config.toml
num_hidden_layers = 16
hidden_size = 256
num_attention_heads = 4
num_key_value_heads = 4
head_dim = 64
intermediate_size = 512
vocab_size = 2171
hidden_act = "swiglu"
norm = "rmsnorm"
norm_place = "pre"
norm_eps = 1e-05
positions = "rope"
rope_theta = 10000.0
rope_fraction = 1.0
qk_norm = true
attn_scale = 0.125
bias = "none"
tie_word_embeddings = false
parallel_block = false
init = "uniform"
init_std_qkv = 0.0422
init_std_o = 0.00747
init_std_up = 0.0422
init_std_down = 0.00747
optimizer = "soap_variant"
learning_rate = 0.009
lr_mult_qkv = 0.5
beta1 = 0.95
beta2 = 0.98
lr_head = 0.00652
warmup_steps = 96
schedule = "wsd"
decay_fraction = 0.438
decay_shape = "linear"
final_lr_fraction = 0.05
batch_tokens = 65536
max_seq_len = 1024
doc_mask = false
train_tokens = 183200000
max_steps = 2796
dataset = "wikipedia_en"
Each number is 128 + 24 x the weight over its row's rms, rounded and kept within 0 to 255. Layers, rows and columns count from 0. Numbers have three digits each. The size before them is the row's rms in percent of the matrix's.

# down: layer 8 MLP down (transposed), 512x256, rms 0.254, rows 262-292, columns 0-63
# gate: layer 8 MLP gate, 512x256, rms 0.262, rows 263-293, columns 0-63
# up: layer 8 MLP up, 512x256, rms 0.269, rows 263-293, columns 0-63
down262 103:129105155160146139121126116155135105138114120167170125101160144121136110114127120125132177149128126129122134145136140175137157126129096159108126104115147099148125117116164147124134113102107126
gate263 096:116127080122132133108150121152113108122139063141081109114110086121104101165108093131114095105133108108113104143126141129155124164131166090119108122141138109194155116168149140152062140088132124
up263 098:122147134096142130128149122112130124134101136126194154144131118137075155158155110163135115094138082177161132147147150123120156178180136133130153105138074106137096091136116082158090127131116147
down263 098:150152156135142132106113122149117125172077094123129135144102152123158102122115135093138106187139145114083110141123091119173180101126100133093118160133176119153112150152155116123123124183169114
gate264 108:116128110120112116126135115088162110100124111095066147075144149183088133138148103134137149117150147165141146124177137130143188096158137116128140127130132112128147123175140169128136104148097128
up264 107:131121132142151149107164181157194125082146152134111110161117106124118109104082115149145129147125100133189138099138132137135102120139118172112154114118138127176136106148137109119128122088145108
down264 103:147138157155144103145137106164162110075107169122111129121128142092108120132092111149169163132157113147119092143116105153127148095090135100126126107090157124143131120134114138116119121106133140
gate265 107:153124098115163131095075081096119121150138116073172146098105153134183139084128113114087135094119134131151177136092130117156163122154125119152091127105094092144131118109106154131109147109151070
up265 102:098143096144166106144144082107078133167138096133101148145123137149140153175101115111115133145116136128174118128154130116138162116143149159116175143153111137132101114115129205152123137131148098
down265 105:114130096141141137139144138168169156084155127110131145145111156149150102182085129102114110141154131141145101148136122089104119123097152150118120142147148128196086120122103142133124143148136145
gate266 107:164147131116119157130080114144175117127127142112095139156141118175155142119121133139099137117142114162100162117132135136130115115087133113113119145099154089107165157154122164131074135119143120
up266 109:135159141073143115080120107132145076122174122073111139092092125088119170159156114143169143125143072150082169156094100165151174128155165126129122145151108099132125136153126111167159146101190130
down266 110:155131166138080142129111142135087137109171133145114130114096156101139156116124101121092145158103165098136165112173134130175145175136109102132166134181130119203094177121136113104096121125155104
gate267 101:146152141137100149120099111155076108144159157134134093104121113126088077118117094113146092110139146145109127140131146150100167122144158185156145139162130119099147123148138156137153138104147149
up267 101:152156125129100111074094131094121114118119092136140118118096100144149124054111099127146093108164147146105171129126170125149128093129130176124139115132069139119094107087091163124161143114112177
down267 101:146137120142135129138140119167156131124110142144119121140129152130125097137115162161136081134095108123150133158156149162146141125116156144088148174143127118106132170187129099138150110105124078
gate268 086:109142113125131138158149128130136110136126138148080129122132093126131163124123176101139086105086130177104110085136136134125095107150138094129126170107156127147123108124151152151138097129083116
up268 089:088127113109125118129161163123140125099122171123079146113123137125221110128088139156145174101128141160121125146119127154159083147162150142186135165086145121127102133128113138133169141160134159
down268 093:133148090142133138119111130153131107149132089170107141104153106138154163119129097088114103129157088120140154150104158097152124108180181125142104178112142127115107143100155137129091129135163101
gate269 102:091104135087090158085115150159144181117130121143153131149164139142092188106143105093120113117130134118127145133116142108110071159095131100133152121129140106127120153126164091161122141126087109
up269 100:115132089148096088142170119109141151128116102111122163095123121135116172153136153088163083084090110135120129154130155158142137161127120126146150110093070123113119149089119111131128129099117116
down269 099:117105149121114137133159152109124120112164126142108165143164147146140139139169113125143143141117151133088140116120119098139142150130169127129147107145127155127102135106123116144115112157101128
gate270 093:123144146141103171146127118119133125104099177139106129185146152110116133140099152149091087183085112150074139166119104158165120114103122132143117165162109131173117105125149107111145122100129093
up270 106:126128162136142110152196144132116112119085138093132143101124097156140125096152163135133162140139124132072137136059110123148090114126121127093108133148109145069173164128110096110099152179125112
down270 097:116124130131138131151101126137125134126118127159132142101118131160165148089153113130141143102153143140152163137109130144100125141128125144127143136112130159143113145174112153123137106157135155
gate271 094:141173145108092107153091112130152109102124115144100136145138163131109134119165137126097095124126116106114072165124161126131148135112125090148136102149141121082140127124132131157126129100147107
up271 097:092156137121109168129135128102106095104100106107117141146140126148139141129119121151143132147128126117077095073103113111077119128123107133146111134136108068094152144137117137104134132093057115
down271 098:180167132131104144103123131172157141136135126179093149110114130093161127163062138127141130156128153096125151134147101088155118142129132142128132127137128108111134119127119147102104108140130112
gate272 110:117135084099119136155147136106133138128167122137135142077133144172090162123120116103103141131095098118154110150123127145116155098135119124100126192102098135116168133141097130131179178130085147
up272 105:110179138130137134101137116093113135134151130122114102102139102111078160126164131150109135136085093156122141151084178093113119121117102108147128172132115143123124127146118130117134162079110145
down272 104:165136114101157062156122151114147160108083161123150100124118155139142127110123142124149148119097153132118104107135120164145146151127117152145084125163138104109083132100147134126155182150116127
gate273 107:175119119118130141151137192117112150122103093126139162109091129131155120078114101158158127101133161176110082121143098108124147149127119105120094096117172146117127109121133134123123082122122111
up273 105:119172102145164132130117084093137133130136104189112141154104146120127152122113154155142149159131096120155138117107118160132146127080106104148102145140134138148132124088111141153164142144142136
down273 106:179140159133132106136125102153101112148107180165129141162085085108148129111134142180142104109141132153139145087111110092121109149115175110113115101151123143144134141102108117149157151146088146
gate274 102:104102095100190123146112122153133097170120106155112129114107084133140136125150119111109126127154118154141141139160171097123137129073154121081160093123154146094179103161109100168109143153124126
up274 102:140124158131135127141119104098107163116185102140098124115104103095142153133129154113129143158126128104139159121132120111116088191144158165092102122098099140117128165162134126128144136147165142
down274 099:131124123122143172122134142104084156114132088151113127155163162165129138149136153122105119158125107091129134185105089182099103118143161132136054110169142077106154129152108110107121145102127120
gate275 103:105169126152126160128171120186148163107123107133085098121119175128158112135141182098141098127121151130125145145107118127141150120094120140140111168086118166133125111152094129140162126133113121
up275 105:110111144133118078096092138121140115167131111081123151176120111096129171170100168120095103135142107113137123183140108130180137166109121113153168131155117141109122156156092122140147141094108072
down275 106:092156122108142113084123141175130166169102177108111134167129157117101120141143105128133119121106130124105112143139134147172139150087145151152130150137080113137095135167111144148139103122155132
gate276 100:131114118146129135147131151151159113108166114135164124086159148126125117074127091129149143099141164162116115138139130144145086111127180130109132135144124168112162137146103133135142135108115112
up276 105:133120135050105156105129103128123144114095137112094139148146171117113108099132111101090160111128115092143132122115136097125105095154109140114144066115147084151174174113097123118153162134150177
down276 104:119108108133162173111153112108164148094141114149122133183152116107168123148143100162110146126087081113138117107117094119150141130115103120099100088122189154150105132165136140137091096120105115
gate277 107:084147122121159152120155124173135069136112103142164169141122141115120143125098168147126121151113132088115144134151165114155107122086171143112136120125119090154161122131126153136118076171143058
up277 107:103134151132108129124136100128152157072153126176149163106155175109087088142131131120154151148144120135153121136146143096107126104109151123123112136101108084125116141118134114144171119149152162
down277 104:117114139144171111094127093103118121139119148137111123130133163086130095137136136120151126168129138155134134115128152102152120167121165104091080204126146083140138124118126095111072112126154088
gate278 096:121157167163142139126140093132143151141099148161115127107177105039162163123120086158140132156077087158113157152136129100147131160142146115116128119078068094120163164120130125133123145126118106
up278 100:146112070123145123132147094113096156103142082128135166114120088125146154131165182138126160152121156074154136133152160116128140142062115128106162132132082145139160114150142121097139135089131130
down278 105:065108112169145138131153112105118109161147124100124154085157145130132163129121200125130078148121163090142129173184130151133154115092111147139169095102077112112194092168114127109151128123102156
gate279 094:117090095102145166161149159131128143063156143082105124147180135166102138124097112124154135116152084113137132141165143135129135137153139150109171137107100143163124103150153129110114126140124114
up279 097:154139147132111129120096149079108137159097122133177137118112104112119120138121125114125127128100143153153101118156122106102115128153135179154083123184159092122151121076167110110153142127139133
down279 098:171161124123178066094145077128167132141103141097139125162143119130133144158123063110074139077141121124112187147118174122147142114129081133131163120139124116117131153071128129173127100127100142
gate280 093:121124151132121133088163141156151130130122139151104124120167119133164167084102092131091141125096144135117142145113149164110095142130135119120136157130154154119134139143122121131103102086156113
up280 093:150139101153160137113128145144124158135176141163118130154121099078129117131136133146177148153099107117127088126141143111125141088092093140083114088132168116130138130135120112136136104157100107
down280 096:134156173120153121086107095122169157130129104144081148157087128103118155160133126154167158095121107082124144124113117094086141095133152152112098114115149121172140134105139126142140118129098119
gate281 106:119126133174111108149150093144146160136137159089124113095117130159139167139113130136125148143142172154119123137142153155147091148130159161125078149173105086127120174179123138146145100153152072
up281 103:155120149129108158149107099168101119164113146144096139088104141141134142157148151114129105089122141101141094110112152148110109147144151115114150117127161119109072102155123126121115122138118145
down281 099:121120095103124131136127093097129138129096139166140142209091116123139096131113145127110121080107121107109127110157130110180088179119128130143091088111136153097122146177148125107095121162105118
gate282 101:141081124122128101141114140132109117132141119111107124073149118125141081107137126101175097117142122118161121113115101125188145144146163098110137127085119131131108139087138149122110059140181071
up282 105:122150106139151123160149093108130120153117106149174151083105120132110099129121138114157100084119143099161151130123150111147170108118129137127165140110115154147135140102077134120136117127173136
down282 100:132155080140118099128099096139123123160113143114101146126125097144121108116123108125136086125158160136155205152163121136170116143146138141141134104129157181102114144137127123156134123116108142
gate283 100:096146176066117134137081097137134163149117115079126100108116154095089130115126138112119124126095179172152136119139132097172138119139071090176124133137143158127090103148161144116127106131135121
up283 103:136128100105141119120168147143149142146155110126156106168103080140119141150092124151101157183134124144120113175135079073119124114107091144123152137093114138125151106140147131157125149149178104
down283 100:120117157113112097120111145159152168146158132162145129156129105122120142102168118099138164108116151083139125135179118137183135131094145079114112096134146131133079121147127129149120152121114140
gate284 097:129113101127127122130139133113116125125117104173131120099171161127112109136112107123156114101159071190106100135152150143160114107127139119124150088125153097149113170129168126145112102064101124
up284 098:138141129129100119141128107095090099112092157085151155135154161130125127173141111130166134172132109142095148151120150117128143141107164138127128166170122159146147097108115137116126129125172177
down284 092:116096092085119156142142073114130159141137165140102103120148147128183105119117153116114116096123135124179112152106112143175154161136095142144132130115172150086122136122174134140132135132164137
gate285 102:051106097137101142096156162153087101124122159138118182166101108139130142147150120127132108092100139100171106135119111158121148147108134159111128103110098090122107099130134146142163111132134152
up285 101:134173104166120150143148125186156130156125149116112138165154140131119111154121109122132095119102146167122074084102160125118112130134149152093084132110125107096151109118088123154107127115129106
down285 107:146135117102143093135153102126128147129117108146153149136121129148145127081084119126132135140152148116084091127144146106135098142087099125145126127138112152133162086095112124147132124104091159
gate286 100:186129119104139124146138130129136059130124134142122167134122096101185074156118166136107138123089058104130165096133137103132118136151129157134129129134143150131148187139149095138180096127100157
up286 101:130147152130129158133131160146139074133148130135116157124141101119124143134131154120135132149145140114118149141130156120161127181115099133128136151129150157107110137119147142103114092092089079
down286 105:124097114109140131139118153108149151150132147176090139079145160131148063132115143174165166162124092166131197129107130133128129125128148156116097143148118127064123118150123106102147115082081124
gate287 094:138094153114179115160094165081132130090134147153109171153118143122116106131113115102155122136110147116102159102105155143109133119102129104119109149134156104116135118130101082162123133117122151
up287 093:099153082144133129120133137136145121153105113132148086114087109131119140156089145121115105158141164144140117144162084118123130160132106109148134141129125144173124176100119126136105133120129176
down287 104:119131074115146117133121103138094162108131184123132133128099168156119103153093079097147141162109154175146082095103159108148141164147141126082114140102132110134092134139111142099087161118122111
gate288 088:157140114134118159151091106123059096152121132143137117189145088088122178104111123116148134142106136112162122110132167083105121102111110153122175091125106122105158085140128118142075162144119109
up288 086:101129126143125118121145123170101136123131123096128159115082157174083136139132167156136127138147130173128121152130112171109138145100140165109109192124145128116123144098148100096168111094137172
down288 087:111087103144115128114141071126128153105094108111122131119132092176130124107130127091133120163097098163119103142149127150136128106157156104143111138128100104118122147101132155109117093091162111
gate289 099:122125129103134118087076139154130140120107141134105134108076109125111139102127159123104122152155098157161101098109132133152128126160094105158126137085173145169135119132147189137116128146134124
up289 099:129120131102091135119165138136105117131084154100117101166145136118156102122154118165130181109109134132072100100116098139126191137135128143148097152098111176138110134143167129152123138167118130
down289 102:121148123113149110135104095099149154099129124121102136094116113104116092094128155109116102140138128153103108111104165121133097168136149099142126162123136103100110112151150109099154076089107153
gate290 099:167116134135139130130139142096152158054128097082094082127133133128133135178137134103137108110141138109145159085145109127092134125116115140133096154154113114114148115102129112153119132143122092
up290 102:108117130112093136112169130123141137124126115125177154158153106064137088088147110149140182125134135144115125146086127135163142138155145127168134120131174165136076181162112129145103134095121121
down290 102:129141105116068135152127112120131133113121106110151108139135158101119148091094097130140136139108095115143117133078109090162110170171097093188167096142135104107111128116147113129085124129113141
gate291 108:135125151112148116129136054142120103166116154127174146154145091121171153117173156119149123134126175133145149125140114154137110105161146110104174166102105139173122140134114115103144131110056128
up291 109:138153077130117154145119158096125178077070117129116159124121126088142123094133126082134099153122084164094108119099135130149121114087129134114150153132095173115110140096133161123117132125117124
down291 103:139118129102155101101129122106143111155128125120146119174162139096159149130113131112126131114128130137098123127122133096117109133105124123101109167140148119117124136103156136123125107072095142
gate292 099:099126168105124142141155129126100180116187126154127150145113111133191132149094152142128108134097112158120133124111150140135143127146124118112126110111129130128088148108108116113126144119130077
up292 095:126170090107111115150095104130149141150104118163181122147157133110102162147098142103104078150127140118109144145147116176165129153127102129124163078144155127137150083119159155142114092143146132
down292 098:117170123152148159117118102145157162128159128150134104122124112142128149142111126123091109132121086100139109129158118116156113104131135131147122122164130124179158109133111149113177154119173126
gate293 100:176102143093099111107135103161149108138108125185115122160155134098148138142111121126132136091154129125102153104151133131158114165160157113134164116145130092141152145145151117108102165117105130
up293 101:112126133087103092129137128111126148169132127140132101107087106139166154156159139078124119194153131102103155133085085128123131157127082098143144141119095115139148101120105106132113118090136127